Weights of a small transformer language model.
Size: 17 layers, width 128, 2 heads of 64, MLP 512 tanh GELU, vocabulary 3559, 3.9M parameters.
Architecture: learned positions, biases.
Training: a variant of Muon for these matrices, 115M tokens.
Each number is 500 + 40 x the weight over its row's rms, rounded and kept within 0 to 999. Layers, rows and columns count from 0. Numbers have three digits each. The size before them is the row's rms in percent of the matrix's.

# layer 5 MLP down (transposed), 512x128, rms 0.335, rows 158-264, columns 64-127
111:436490548488521474564489532464537541520540455503554527432494503522572553462483477495508589505504478547516540496418481453490467480531463481436501439487528513500554510546545464435518470555504420
094:589497435435551541506543438490501474511497506474553575544533467459580491568487461496460518476534462523526511585453456538465496475503436471492492505491510501488454545512486534586447491483545495
095:514474504447401468492498518405512532465484520511391538464517511480416489491426481467522559526574531438540478438577492543488446498526524518578487559535502451546473511489487431590529518514523484
088:532467502484553511512488522550550432411475478483526517551502569487432448556477522452490524540474591492501494488458472510509501467553421576503484543506449473537510551540445453491535530443506431
090:490545494579529482545546557477544558425475439543558514549560442450508493519498529421533472430520509448554476510519532469475502485529499448498479519490522549527484492452507472460478546472502579
096:476398491527464535473478556486566543557557454433409504541487501525455489498517534498599497539557527430530472501458535481524490512515510486421455489497451570534529534437531470544521493508561456
091:514520507434433448529572432457544484479530463532515527509497452543508503511533517463515534505508543489525546498568445440442512469500475488539504450479543500472471517423453488535438486494614443
129:526518518574529514433489464467505601553456504517618449514517474477467529545537490529483469566510462493508467462437493457464522545469501469438554459420446519520530496509514506445485494462487490
107:565532491507436509505429524514484530438437475497493557568490548462558480499547523507470470491519503583458520436472559501498466448493444445452515510521529547493497455566475455465525383484539406
117:495484552475507498378443494495490515507494433453615514512439514559427456469566521511475506510550458560506501504513471532454514531399430477563500526586476516503487490498475497448452449491512543
095:534474445515465540490457504466488552504483495532480518555521413534492582572464498576432482515497568484494502538482509493511513460516498488513435500513508538484502506387519413516558545501559517
099:504541471520566563466524510520451494512481555503381501497538533484547493418527468554543465482394574518517516501460587514503541473512509521554505450497449465448553483485497543483522474471515523
101:451479486530586533568522443453491421519523504531523422517527535492500476549546523469526464459470458487472440506507519509559509530499454499571521556439518471491480485505517510532417512516415533
095:526523552517484519510500543521503445454487539450390507491468441500523498462522450503494537508553479487541502476427595584537436489485542471497599516460462533469502498518544537520494458520451432
073:543435504467519540477516549577485531491476473530498498469419478509477501499524451508452499473626413495555418395490475562513462547510491540441530487538573507450499543486501492507427537529526510
075:515492474571503592524573484540484515485485603520423472547445485499548522540455499424509507577481505522546488520489546529448464499555500553488488520494512423521480500460484460549410517465488485
098:451504538547549532452439517522518540580544525492480518454562487541476509454529518530472519470569527517439544443491547484494455489494541504581508525456487519483544510535515525474508499516597501
099:547462463474479573531475430494575486418463517527554532498564497470500487533550547425509490576496532510563472413519481465507489521516522516502507483530507469517420489518475495461536508520476486
085:585482448511506466514518457545435573433467493520505460576414550493504545543496435416507521468475511527519485610563495517450520497467442449491480464532478448502513464507468520533476470489537484
098:483457516580507554443481508424461546510516495477445480545548451463438491571513447505417467471479462498537546478469514532521488537505480553493494508531510415502514559525524456534494501493543499
096:515483388553415458518489559508492507445557567490522472481422462516461517444506523547421445529485578427482490470536539444519537514520492530512461502551471502456504473468501414539565477531472484
106:497507525492487489526460563450510390500552569426482498462550503476470486496543567451562520461438550502443531493530468458517453473462481545573548497519496533567488520493491475428463557490409588
105:502426469479504519506499462540475534512390409512541443472552469427429492511509461530417530523433491463468440547445474505416447459527513472544454467474501532499494547520457458574547477490564524
077:473546470511544520457471458552466541489477503566534493495495492469525580512514543515446455473550485494560458500511549457495582516559545503527436503423575464463541457449523516435484398486528563
119:535521499461512541491417513536446520498467496493535480542580485417440501584530508568480452523446568523557472551490474483508546517494503552491465450389465484512517522525454534552471497521526512
092:478418440516584561414504483508599468513476510503483513530447542455422546528502545479469570459490520426469476574527453404476481457516476541501476523508556461428468519521515536508543502511429542
104:421446439468462499497515488560525474462517543536526511481525465583518517553499493471440524501477489500573553547529459529487473522572462526494511499541428471583523558452534453462483465459569505
106:443473543531503490520484544499466506540528462476500511519499545588530548532467526457555509546539477479493546519518507580440443449511477419493513534512505542511497473530457445456483417495465516
103:503509525457553511515480512436547484501517507534525538522462533541533591444503517591494439482510558535498459439528492533472524472508482397493482560491522471516483476485537557473467457461445508
095:547492522481563554530479474514467488520468577453479490530562500505451441517459453515546512461428555433448427453532491513494472537464499466483536497436444561542488512507553547525545452542472490
105:560515551506463562501447489489478564540440545551466490453562475469502549468467570507558487474494513496446484464446526450479516463547572548524450557515555523474504525506403560539537541501456482
093:461491620512544500496532508546512505488463463533458468455494518587496524473596479427518526584529406461522496497458517488487539422478525496518563459450453541532447510443503547429486510478478541
094:544525507471551552466481487460495516481487489536476543440567496447509498515527490494559431508506508565502477578532537487480556547503466481460542513472489487571560519513558524454504540474481500
108:535486446480439504456497493472566537467516419504578576537475517479441453426495530478505468521472540497488580513531555551439391506578500431523481474508436525563502527522529437549530482511479539
090:543493541481621478446541465491530475469478481548416506499511513451561476471521510502491541420524560398470451463533469482495534542610465415497501447494506485451451510481489521482564458540479516
113:408475496477376480508522547518479542446530461508602493492544561552457534501522490549507527480482531511511526530438468441493440460555488472478472524558544507445504533500393527565559470485473484
088:487505543489438489502487467526514536509527539537522431552426509467514441494544455457426568561595538524469509424510520486520520462515479473452511530523542607523589550520512512406558489514533514
107:469435450520510523480510524451472512425483405447518539437501561550544528415517504541495500510528529472436533509484538505542448534513491515464489525441586510458499442448552482478480493522509545
103:517506533504477517504500483579413465491518467525485528485474487522450448549494537515521505506551485588472506516458516435564499430572477472486543548464406563543492502488497524607567519479510418
083:490382484477535563555464524573403464505476501548545479488481516577524510532459512512489480428502455524492561514488473534481434507584536515452541503493443529478561536499517512507429522512464549
087:572423526519494500494476557455528515468541488492544474507528539529489463546541482516462405596571472493532496540519466460485531494439420502426488572505489422551489486521534492541496471453462557
102:525516465505519503568530563499476501580476527586473514509523508469499584597462508526498553453554518459497513518543480548520511511470568488490535445498504499558443436553533472520510467516516491
091:529434503472476546439530514512499534539510465483469482555477460485455514509449522552519439556547425429515495461455403448483435552557553483522474596464378498540534454402518493505495571502525508
114:531521480476518523547528544511505447528553459556472514430474466453432464483563550508512594538547452470463547516491532518473512515431464507484513435506464438476500523432478532480510548526493531
105:453574524535427447544506463455472583553546455427536523498550493502482517535514500511474516476482446479552421509578522493413477551453473511497550449461449508439504424567458522517483471488485503
094:450472469507522530544512449492477434458441490476511481477520586448544583528506506479506517438496478418502532484628540447528530557485509507543568487454493490512514484515482509563488563546478493
122:540437513494529508460508505526482542471507463560561511487518606517564464486554483461501492476479477466488513479494530474494539536471471573513456435486425534489511535506465453534546432469442448
081:534510483457520478484545574485397470484454515528547471541496475492503493495521468474456498461477468571510571579508484469474455510540447494434438487472568429552530515487449501485448527562502549
123:531433504484514489510537532434591545461485474457576582513501457490448476540449575525469458483490499457546564453487462477489463404433495523555470471498493531522486575484479424528459465510485510
097:515547467556498571444464442552526522490483509520512485569512446454536509506524482480513531505503481443417472433478464414493536432560481525497458503527489545538445439471481458513498515451479373
098:477438536450488468485500486513483454490517559510452376534522537469479488539407476541561570458448495497535547477577538479502476475557474527543455564501473474447521500531483499478477491460506519
091:500536509448491495540532512473507558479438454561527467473500473471522552488477552427458484538472511524519561488489453498521457463461485546489494476412482501527464444539525432436477503463483536
094:479432466487517462487519576516507452504540541462465435474434470442552491555458456524562539508474480500474493491515501501537535528493517492482463480569554414520536512570425484520503519527465539
102:529467517538423445520527490472516461505550566522513471537444523543482519445525573541488413509504499518514553464513522501485520467498464496391456444520524506521477513518439519479580514507535548
092:459524552488485446522514545524557468478484493597539486473455538509500509579431490523489530426504512491517552529440477513471471536509572511528485524510450528482439473462529553520447442480450468
097:488493475527489450513483540445485522456524498501499546534506576577505540564427462457469516484455468498440588485560465448510499458500457476490497462457453458519548490468472492455497466457547481
093:454551493462486493507508474459445398551560476499513536461476492495525505494400562516515479478623460491522530479506507518544486437567482487519516557447527447620538440592495437520505470452505518
112:504482558457493584592490559511471534503470489504576533571544507464492470508542482539484477481408550497461556433428479509479423504501509479500450530503509456509468525452451450468485448585474463
101:488509473501490458512469479519517476524455529551416482442451462528536566471524554484495542474476447450487591438512548467459469570570552459511449543456383475558450541492511519561538503489526453
120:554512471507500528476521458465524440478491485478526527556503484524536466391471515542534440497515515523492525407549450462507518489485455497499505516531525460471488488520489536511434493594482456
093:556421532453462549541537499463537543548505554463504512561542430486473455502421481503543500506565574545516498507479514413496521484509527510492438497456411527490525492455501448480546560480532542
133:486462492529486547532490481485555493502546456461511556520494486525476448485519561602529439471473460507478438516456494516432481496483450566500499476534409594449498535571481501483466378502495528
089:436508409536502490455483488488493497541509522528462504504573454505453487516549491547507520443478506493473518590469495473468518511495494487511552421473512501488475463538452529461502474416510462
090:582493560494548505462507568466496560504482485463485477492462458487513492554431493509503451482530441415530515484492492483478544454626494475575535509476426537490598453546463449435500548503538537
103:405486508571491546438514527456504550561524470489500557531473528487534549503510554550420465523484443576471524500486543462490534477450506588501486526527479518498532537548429515607592523425493482
102:490539479484498498545483447462525476470544536491483549463474488553574462437542528504559450550488535546472550483542487480485481461480470488473513528546501472545506522457492519359504495501447491
097:509482572505487445553447551582551567492432529520529507527509473547521539492512460435495501550501551501523543464559477513518499456504497523478493441551444445465544570445484507506469456593534525
080:481533455469557482420478456477578564521438493499515548553508556475509470416489492479561462472548458461468523506530418484447532476521467594545511541542499469456400520535446526487489512494518493
108:504515526473474456497492526575547504487510460484433520446428559501487538498436550466512484462405512436462460433553457558523498559580496484571437491562538413472479482466441469526542499482521477
099:454475459566475523441560568479501530452479526419563474528447438424513498505561454491541405501458581531520502503458538466527550469503510438550531413461529456499506440542557487509490455544563552
093:478577486465508517440468534513481543446505469533505463574565553504539469425464459484509520503516460508474555521548535539460449464472506464562585508503485535449456525579442544504467452478580497
096:508479515484476484511542497476499452544491546465487529501474535517462472424549490416589510455446461497475473556504527514540473526499389502477585534528484562443489505535505485515499460532464511
100:451510555501452493540545498476473566502537502505551453493491469470524517518459511579535520515451502412519438558572506476456490492541481540524420515524463489497516475547512431458547495501505556
099:524562467535491446546532570517482421479527470440479536609505485459500533532468467546434492453512546467507541506553536498581472485499537543507454489502473568429550421577550436509547462497514519
116:429533469498511501387503487519508458510555533480546474530476414499488505458524491487449410515572515521495531512541506494511517508390481565458513498578496443530526474539454543536496466447504521
107:501519572481455514466511509527427471468563482511486484530480482548560607524486475487448498535491483523477596464493520475477479471482409512500532465541462484426501557526413491513493504473546518
080:460472475525559497484407569509426525485522510546491463466536528509566559468549431526553491523555548532495449524443491545442462508485509543527473456470482504555439498529509442501464452566531537
106:467526506528438443433430536475428557510508560553534463528522469572479510511525524480431564552509479521432490515483445493548453516410492462562474550570508479519556505465458482544512460484450458
095:540523531489487529457450504455462479496462491564404447469496504551439524524452519499481526524490539538517540419401463471476425570523513512450476455506542495523498492508516471489477482546538540
087:461472498507451483494481467458533488505532502400420529469496513473380425508463490518547563484560564568497504526509456510469474517536613538517544573473489466491485463462539488399500485522474503
111:480434441509500499473573470434576438435464553477511463542547455481476497466518579532502503527506562469548447554508531507601536467520458462434530536566520441499511556507434445504582479470482554
077:553447448498519515491520555507452497536455521576536499497579496454567462549473457455472545516526485526549566501476544524498437572516532508479522538521510440561430586450495523497541543447557502
098:530580548381439522515535473508470579504556485493538504483483506466579489517522516446490432468509480437519446482520429520567512495523502468540514538422505489532525529543486449557452557489507503
106:476491457485508531461531520574503513504490444536529498490483527468542537536498576499547471505497555504533545545473493503519558481516520568602494496479477499493507493510494544484529528477503504
085:535507524520543542408468476453476477491563557574447513498509527502452478476483429489524436495523573523569520454473487479576465494486527491530461446475522466494535476523514480462552477536580547
087:560521586468477556579496474501502492481507469494500492441452484552555472560494504435469509496425482438480596532505508451436468484523494489563518523493505496493566525501521517535585472452516482
095:434522550576501460578500486475479564476506493507439505538460494525532513437496476466469505476493429562505493517465501451507567508435478454373493541511525491514531525475505471509399505453459485
093:508566475552527390471536559473451463504481471485501489520468437524460462537450472538538546520457475504514514466525533516467411510428444525521523515504507562453508459508528489547500472498480576
098:488483523498576556553492537481507483435476547547473530481387473469550503499507519496521586489573516467529486533478483559530518513502508518456502434559531497516487466419455557486445494473462578
081:554532508518515500515595509509485517498420490527404461512479491476495509523529452498513505469542471516511475562532534539454506499532481540505562490435453478464519426461525530432473512537479497
111:567551472494431465572513575520514503524512449488581519480497517511558511511521415547449551471495490451529475453466442533517498513528558557428539491505545452609456541486428487452463489465488430
113:472459496437523602468493473542539547442504475492490556521514552467507501512479493528481480450517538528425572432463529530496429476514554484429595557468509585450490490479465509471516450521479424
096:490479541559577486532513472526397476478483456579456486511444490468489469516484453515573545432492558463542484477436526599533501515495511501490462484426465494528460499537506468496451515466525462
118:566511540514504517470523554545451522480538493482439540447470467568474517509531476485543460482449486509521520463555478504409395485534522454508541524487506484466509462463506469547469486515522429
097:487507543469524529537515552495487538442509521506522502462460495463520495461489418461509441524548499479444500527509512514549609523520486507526437476541466470498507430432476444561464524565476512
109:476480517556473551475490478519480579481511460506502461463535423486554474520568423455476485538509568503471545435489539442480456510488569541393544486526532545543545479526510549486445492509467540
097:566517518512464506519489536560576506458513446541489482467435482490477469446510469579481489478529492483418480500535471427516538513528568454453529475472530500463500551472552523452400483504523393
108:559530498406488535418535498487526492467481471533533550548539457473452483511473545520512537500448479521492461544529510431543460459455521516511559418458548554535522465500468533455463428480505541
093:536509528496538540488494412511449465486555527489446553573505479543540494462578524476489515499545553457532472571487497535489517521510473464490526487497496444534525486552491484439397476481437575
097:510466483525450542487513502455482517501473500507373557525527509504483487528506502555560437512538489511444512514451491459478500448472569502494526522519583509507513545492415513464570537471511562
104:401453549463467493519566463523595426499534474485531458516484518480458469511461552498544506467475575458470485482438556560477529491554524550491510400473506501480600451492499455500533519520503533
107:514471510523494522552518510466499486592512448476519470517440504489462535501554454481474477468492435505506470569454530558466486521526526488477440518553516470538509536495491496442598495490538459
102:479525500475489565416518549571446464475527536554522434504535449492550505496575499475495513493573488535540498492496435528469559482432520565459464511565559529552506522513490468488434551542544433
083:467497537607512489536479534599432489545558455576443481528427567489458509551466476617629498481522509449481469537513507519507514456489555473495454509480502519507494546479482435519518477539460503
108:529461537476523533514555532506469559422497510453541475528503471513461523543533530452464463472503525545491532534539440538513436539528531524443505444481454454529491511519499562497466531538460504
102:514556558434483482443502520460482518442543494455467515523452488478429534502513453580481536539498467595535472537503481553528546534480454471469484432436559458491500500545564531476511537467545474
111:501503478547460563488430524526534552493506489529448568550517535607489476498542460472536480563513492467485532510460479520485449587524516494471563426494543563463468544441524486532511496499510494
# layer 5 MLP up, 512x128, rms 0.249, rows 159-265, columns 64-127
094:548466499494510500511500494543573506577501544509507580493476456454556534480474492463529410486557533475479506481536569533511469537474552527510452494500512444444495515479431464550547473449509484
094:520513535412537547506495543569514533528505485543526509454526458562505536553526517489587513429475398521545501566423527506428496551486571481504479518492519537452446449498526495540430453479474484
099:489451478562518517481536435457428523510477421571545484522376483506507490485497510551565493470505513508551525468483560497504537515470554589499480459512571481495478501443437432503578514493526567
087:539461480503421445423537464491469483490481442485521558500476494564533560473449483444459499498595451491499499505528471568516510473491506456450555561494453438577513513515471569552534500428470563
095:531485456393423499550500513563589515524504498557523433526524569496560477501526516452486538389535460476466512518497521493511504509406482469485462551494531501470504515519498519517476618477474559
099:472465524528505457497549514476541497483503429443508573552505487569443522459540508496498540556502545462534487495472551463509454519530478509499554439498435461483489513490474465582532460523618470
123:475470458506527523537538452509558595436487471551509512459468456503522465533475522539561503426494523520565517483525443472515502488537505449454506527414494514524441534442456543438543482460492487
106:465466608515516537459471515525515564426608501486548495488505554506452443506493481513485534495485521542502468543459548531453513541465404488429494532484444515490445509548483512503483557507482503
099:540506405522409451542445459490478499429454515496568430482419593522425443465489474535420517527492460514528508512534524542506589504442448528483483509519529511497495479471488519440463433534560435
093:518516520575513509498462454498549509491510507447525542482517547518480439452425434484459486458495479435474475530488525471467563493567582491544458551589521472568485578503520549542576438477509517
100:498481505504489434510511458489511522493527495491550517528487533524471538454489536434439492499472447483549532555478424521467489440568481486492519547532501533548451412492471519524472445505545550
097:478504507423467438500565477551467571483538497498495524507440523435458529437461534514490542524474430521446441489462550508444521540506542528520515477467483529520465411563438496516551514527548473
100:448539458427458510425511494517459506501571549566590516474490592548485509490520502466540469415514505570500458493471512495436544490441493518507536525514461459496541493552499470480495476472569485
071:508549422496473475461495482472531514482550472413503507512495508581434492499475481518470604496506459559487615537421481472451491465536431527490530497545507506504541399493461506528536434395526520
069:416538544504473529546481516412464454479518490459506535473494508589474424441470545473530432465523485554461501473491498467568477506493490444484563449504497533480552493526504497401616453458480549
099:538489495500551497449528507480495485561437452401513507474476500526402460472500459507558500502563558563542507483487488560483482489517556530517535520525473496519544423547490524501532461550448492
102:419586548514498522559449555537476494517479491412570527478570478440526522507476571534510477531455472506461520535542452495396511462502480516501535498420566496450498456478499529540534422460480491
089:498523490544495513518467475494555436507469471451536512468538576537470509499474477512510465470479497434454558504431458469484490517573493489466483518516521564500585526451464527495530525533501512
100:486488499498484454536442469519494463510450523442578549440565531485434525492395525509515555548475484489520507483491487519512550578481546581473441493417426471516523555531504529557490523493517534
094:459410539484471494524516542495542469463502496495530481526439551507551425547435524493496497477527416450463500567543571564484500516449480484544565547455583486517474453473529487557436474458528477
099:432535505447509437478481521508527442495522459448470549507496458544557457477473460562538490524486459474519505446478492455521483516532519540505561608521510506447497531456581500521468554418500525
103:440467517482466512429485478501514452443526514489493478508518507498532523499604574503450459526499543529519515478493512466469467478439475523537411491478531501596397515557428475504464530498498524
079:527493467515473497568491551499534480534494486451452515483495490583418559488502496480487555626525463582506488508387499552449491493506472551501590462430474564475495530555453515529500506455569528
103:499534481452501565453473513546455454472442436517458479521574464441528499552499501505555477454443597530479472444448432527490531487509497515536487531497515550468584515521514537420521549520471507
097:555478486446492537569509509535522554474496469500519549445484513563478508517533416471507545580562440558510491506530484437411470509424480550561501544517400515509525427499432514474565521474503451
111:503492400464490531453423445484504489527454464544499492440556532514522483533518488504560489504400561475509504520532533535457440501545578540526550539560470483547476548436567512513503505482498538
101:431479525517465536573433507482512561437633510439513476523466447517487486495529499540445513517476535491493463508475443479509495479485515522481490513546511558456519508514507591511519563575502570
096:528526496561481509450545489516552548481474528503525490507505583567480488406548447518488442488550524485452490519465486526485498518549513436512379465476476530515507448528535524563538442477493459
092:457589522511468545398474493568499492538551443509562476539509536395497501515520507514547540537483555538458475527534514424590541443439440567470441484567507553495507471543474493455488490494507580
109:559531452475590415491488509437500459523532431539554507513551521469484443536511441493433482536555494548512425488547484505485455524469425493465495483449490446481463496536464572515494568487486467
091:547518421535550486468506420438524488563500484529494497543546538473518499499559530516484464469429446480520525516490436460583363521507559539500465515567534530508561569477500441514447444460496485
096:532497478470495543500517477440523583452445446495477459580473554479492445452560480461515568511547495523470501536523517518494526527416555484469477488511487509577519486415557536583493496499582466
093:530475411526532482497520504517549548455505495509523563546510527413495496423486487531493491439466457438440471484524516574439486536560465491476517525454469483573516531502555443541486512564425507
092:448447478458513504543515490520504596534531495440561461485462478512453532524485476506467543541458429514544535536512484427564560499425511507521474481455497536484489503455475409549487543498508469
098:583528501402461538481530444529534467574491493495548565568552468574517479498513467486451576532468505543486549492481467460478528399509482566466450580480531504565486489555449560530488474473539516
091:514416484557481475473513528581512467464523478540546531469533514561491520520505414492464500583522473513494503497446526475505490536535460480501465502473530501537372447479484439543483505518471518
103:449529513416421516500534481553531511524533512440522500539555438488486397519504423507477466516535511433459436508562515467485539495538464532544500416518478490513474468546470556472505508609509580
104:523506497508414476468518465498501467493581470491519456516469436526507492511527584518555544464518446508532542486520538542501530501548452522445475486526579488470527434468522427489538452481405531
087:509527506414506549512444487514454533515427511511536534473560567562493541486468500528497427474485481545448523523425517555509484469503518467541473503573474561561422502519565466503498507515516451
077:437528541503496469424515458613506548519445530465501455452441393545561479492473519554541563521488470522468485565469494558562462508561502503566520511524524556471559535433496478525449517467490502
105:529571437509377522537514508538497490496449540483572512525530543508505574520473539491427555513535547519489539584474460498493469504469465510492432469460478516585473484537463468471500504553502568
093:495430521491515514489443478517473463571561507458479454516431525536470496514454474506488566579485561530480525470497451394458502556466507530434485522525532520542510520529502492538472547489514493
106:406436479546518486502459463512501503461497525465531462587524486520544548495440475490555434463475540476512491482523502484538479515528465505507515535438552604517536487546517533528509470501561514
107:517550530565525447501479448503530479495550515511508421465486562512419513497504568456494569528486494441464452500568483509458570438513563470519519527519520493498466524481537535524530564506498515
103:539498554482433499460457540520551466503442484541537471519528543541459499459509476517533493575517452572483511417441456494433524507550515498531487425594492571530529463508525447528572503438578433
110:472519466460553504541551491440509539501450488494529434597516530512448457455468494531561485501481548451562474428530508481484541487437554617508584540548536515550529471500476518522502504524492427
073:521439504546463500452486430531572524539510507567436517470515492467535500494454497571505376481513577445470417439467493546533501503519574472500466563497495501410514581531531497504494487492446525
108:548437518562493508566536554543571568449536485442541529579457471487484521418396582519435483497464487449530479474568496502507439436527483526491467509554519477486496510505442468520483497471468480
106:498500492445567536414518516442501498516535460517543447486494551449478517507467477574593418555511504461508496525485482449492482534525449423523499510382535473483536502529469471407559517494488574
096:522581574517493504510479464471470596559535518515556522485518491493487503515545563404487522480521443544533542439476503501502510506506498502515534479474607557572458493445567487550449548480469502
093:494488454521455607473466499493519464550508530506500508487493433530496517471456602463461534531563512507463456516496457493531524501468478570528459507465465556465534506556521480494487439517451422
097:553511522439485542341543515478491578520523467507497500482469510511561593497518503484555526517470506493453526447469459529524484540517471449469554431488551491511514489521509498494531501535510528
096:499580479460525527563532545511502477516450510450545510475456492481483491497478504473537421552506561507516546444474547471522507490479484453478473580558513534532510528487492491446504534417502442
101:524482517486473528585543491496567542512521478480525493501577478555530420492454528476517513455485471478527466498451488528508470479484523502520537556545460501513450469399534485488511499448495479
094:499510436576472517481493531551536483533394471557523464502536425515495503500529479521508504452525450395483498501588561558535537531534487484521448423425486469465454564527488501482515491556501443
103:500501632519495512463518475487533526474397495514511480447471498486514538496551501504495521553467514518498496488532491572502446502486486585479491500436475515394468526410421531459535519526472513
112:460516590472547518468517480497524462496499502500529495497517517479531443410514502527499478350543517512478504537433576462488513580485525550518465470506479549467507481537469514546577481443405476
109:555422543498509498488496470549562485499522499591580448499444491471496517531531530497489523496553437531483488555505464516414512482449482537465510512514440462487548509503494566519516520563523436
107:501523517521466533521482471556527457467425529512509512496452530460539538468496564613532539454453459459454595468491477513471513458540503509521542477542524541516569533470561510493487406534546417
094:507430484456600543510489520514591461476569425588505472526509509544498482453516498481475487517480448526456544487439491485529451607434502544493545506455519483530513569514468571419495448541553464
107:452558442536513541481542416496613556437590434454514515491557494535543509468523508424481535449473514561515451474504519468447491582532534534487496440520449505482432480492517550496512486539510583
087:463497507553483570536532505534494501485541501484517470510440491431476495415530548545491474490498532503461484519504454498483540518510487499511467506488473477458510577527590421527562482574467468
092:540475476427531517507460562561540516468481504505545513498462506485427589513573539474481465483532402479493442532498467509406484484483493516469524476431538542435515548497529561445489494525472451
111:533511482526569509388523442515558421510527473494449504474543559498437486490581488509520512468509575565500498497545570487489515507523553525496484505541452558496513461522469498470539510453431467
105:619573495506534485463487420462517477514470513435455528516406454550460428532505498511541461585474515491477569470541527494414492533496491452466480468522541545515502515509484556439488506545544518
091:483510431549574507500421532519493497481486532584552496484583488549541476494556526489478501430512540438462475505506469533528460460446510514503499465462475541473504465498512529461485449495489417
094:608485512479498504562472533508481501473471516508571587431477425528421473516510495518480553484499503541495549539483527504500433535477503517457519493516575542571504483471525526513502435450547544
117:417496541486455493526585506479458497552579460484489495515487434505559539477485560489498528400492525538506436558454496530551456499528410511501539534478438531442502523523403447563498543499477512
094:449512479488442546432472500548557493510478483467462523538540570501479383501527511420462499549478458488451495510508555457581497491401465462531550503589520508500456463457529520509456548507491511
096:534467532563453482467481527489506574515452552452606536501521466465547509488488453493501421523482529538499512497600539523529481481537446585521481540540564495520474507478513533498495526452489500
099:500552512479495485475556541482468591496452512534541456574471516445504442472501497489547530538535489453502581409499431503487499511468468473493504445499504538482479459460561505438490538557577486
093:539549488452471507499467533503485543453534605485547465475528484596447488475488519451515556594478434520530510487486475517461481496446400489515512473494509540518499508512538520496531499462610464
099:539493497506440464518573486445486480372514496445476518618589572481436483485530509486532493486563514396499463495515507461527504543491463473479572552533518506464493471536510455473485545505454476
113:543544517514533475460487445472494456486526480470521475568488559509484505516580495548482472438528565529515505499536526484491491445486592489535419557513467456542482471514471502475520515452486485
110:465516519525504488485528462495488479437466488427512515498431480506524507493505529514525467502535489530532487605461472505608466505517469484486534486435457515506480487476422521487477478517506528
088:556494477472518526531544490454515561485547515476523599465477532518493530536454558553425466495539527484502472542479466479541520493523440513530501467494578553524448421510479486500492435504471458
110:480543462465489520474491482470528519512512445487469541503528486458490476516486564521468471553506574564495518570580487569466458514559399575500579513549418521473496513488506528492475500504486543
096:514443492497482460537580463526457522495478497493474484547447472460406508535463533444516495496438439476524564504535460517461542539462491487453485553534561437463480466528490523507458502459451485
096:451561459537526554489443559522537472436529531485488428543447422545476412514466524415530551468513437464495469517460479559491529499468532447440544619444561450511464469474559502448529491528515477
118:499446469534477435523601467524505462529523552498556504416509500456468497530591583425489511560545494416498452475518557472512500519561544476460474490515517446493513546511468477505481571468490471
073:440507518473460499475472476533523447465563501517487510456508498420476419510495552524466474537484509487454441472499494502503544521488567495472443534458494489464523530609492499518464435548482612
099:468515489448499519408485544467538495423557518532513553509478526430502530489441570412509473521446528479521473394480532456576455551510534425471535451497598474482523513481486481495485547499506490
110:475476471547438530405513408511497472485504532466496478536524510469578485467522503499552471510464551507503540515527513447566458507564474481504484539449451548467453450500490576515560418515495553
093:551567493499482500540511482448518530466582510443506486469463493541486493516468477515435525491517512550483550466488459470531412523449471444543555501537470507419553462452462572612503524522506442
090:466504445618514491460520488452459527502515462542547430522491521449422471476516523553483455491565449492467494498394584426482519587517548516544483504444488550554483500487470510451515537539506529
102:467501515550455425456446510500516499541422435503432529488557518418494529498515556598490517546519501546534452520555475533509472444522498478526491453465478510480537512457481498534459557459448469
097:551484473461425483514487488499479554481453367545501427508510506483501518545441567459493438547467510507496502565479527432491455484484531576475490547471579517499493517455474491446437476538536472
101:560494438431506372487504465484460462530519475486551462548538520491456499526520579565456442493497498514437538479424440501462552498527467495518531575490537472532531560528513464461516453439556494
081:518485486482414494520459505491497493519468467556556532554546522523416539466592522462536517596458510468544549464518524537549495451540461485571498533445507481486527502520515478453552451440506477
108:545458491585392514515509451522548543459541520443465523411501532550460456519515537490475499509544445515503584511505470483440538511498466573468509492519437497504582556511486401547530448429459495
104:492540470506494572481476497513543544509489514529539493441511488423587423544483524442480492598467475534407551392520416516504474505598530529451486560511511525505514506510499485466510491519479435
102:476486498425476493484474502503498555563550519438510455508526599541466515454529452504458555556524463582455552564545512494509509457545513553548495544526488504514531509511561502484545455520456549
116:476502461480501548508480524492519492471447486488481560535511521572528511478526551503606504549421474496466496438543447518463378533527479562512506455550452520483462480460563492542474481534512424
105:463495488587429480488504494533483493517568492581535473518538593534509505470429513523514535429492494497490442501481525501499474493531529456533428476476444546528537507471441426454520470508505522
105:453462479542560455485571438493567593489530408493524439516481514508491527506462453535529507465502498482575475530557494506522558482487487471496475510431459495510489564441433520506482440460488441
102:524553435546513567465491441469492516504533448498498543427571435580443512512537525547547520507441540531547520481471520474498463429575446486507481480464521543507516541477508496498560406494536495
093:479422478531441544483538510475558506470448549419525512597473463540545533490525476495493446509498481488460556473555459440493507450539481554564475538484536506491496487508464564532540480515522505
090:470477477487541518552556521548504521490499502484534504457456538489514483493444456569448449522494523491375529514502463446492495465547547530527499470470403562509488465583472508487511480419568532
097:529468559568442475493516533578558451471513525460613486555504500529483487504522500411511633412469483516530486461531470447514527499459473522503485523517412524475500516516462551485501486457443495
102:520473510471443637491437510490513512500515503405509445500520517515550436510575468475500527596468512542486546457496433527496474481484461590479533489534433536499496464522504560499510485545529462
106:485492503565410441513525538506571503519569548474496429471508518479544531571541463499520504510458525472531460485530580494547520486492472508501457495483538511416473521535508427514465538488512412
106:560525539500500527509448504509531562538514460500621468549465521442510487503547503509529442520514470561502454513465512472514463469556573436509463475425488521513453484605502577413535440551485486
089:472475479434473486528452505537520499444538530488499463544519539535472496515530492489394561630508515507506494483553484458521496496506451508515509502492521431470526512538454590487474491477535407
102:496481470585513447529527436453578578507545530511497484483477514417567447504488548463490480466492489489495477515491468487520543533495541413498478491517456504462492502512398480446469511513434437
106:488566471471502532460428495532525506513436551535469469465523518505556531530476537445488550486484559473450518526512513509512468483466496519545441485433465542503492446475456536582506477485462483
102:508471515515564460484480538543513552484483435517536473556568519435517505527514531515502488486512527452417486562457452500521453548506559551517492545590506446526519512479512478583487490510472505
105:529488467528495518530460504498516494555525479495517462577500528469527461558561543440409451507417459568426562456495501552511479462458564490500479552441516498531564473477546547477492469433509420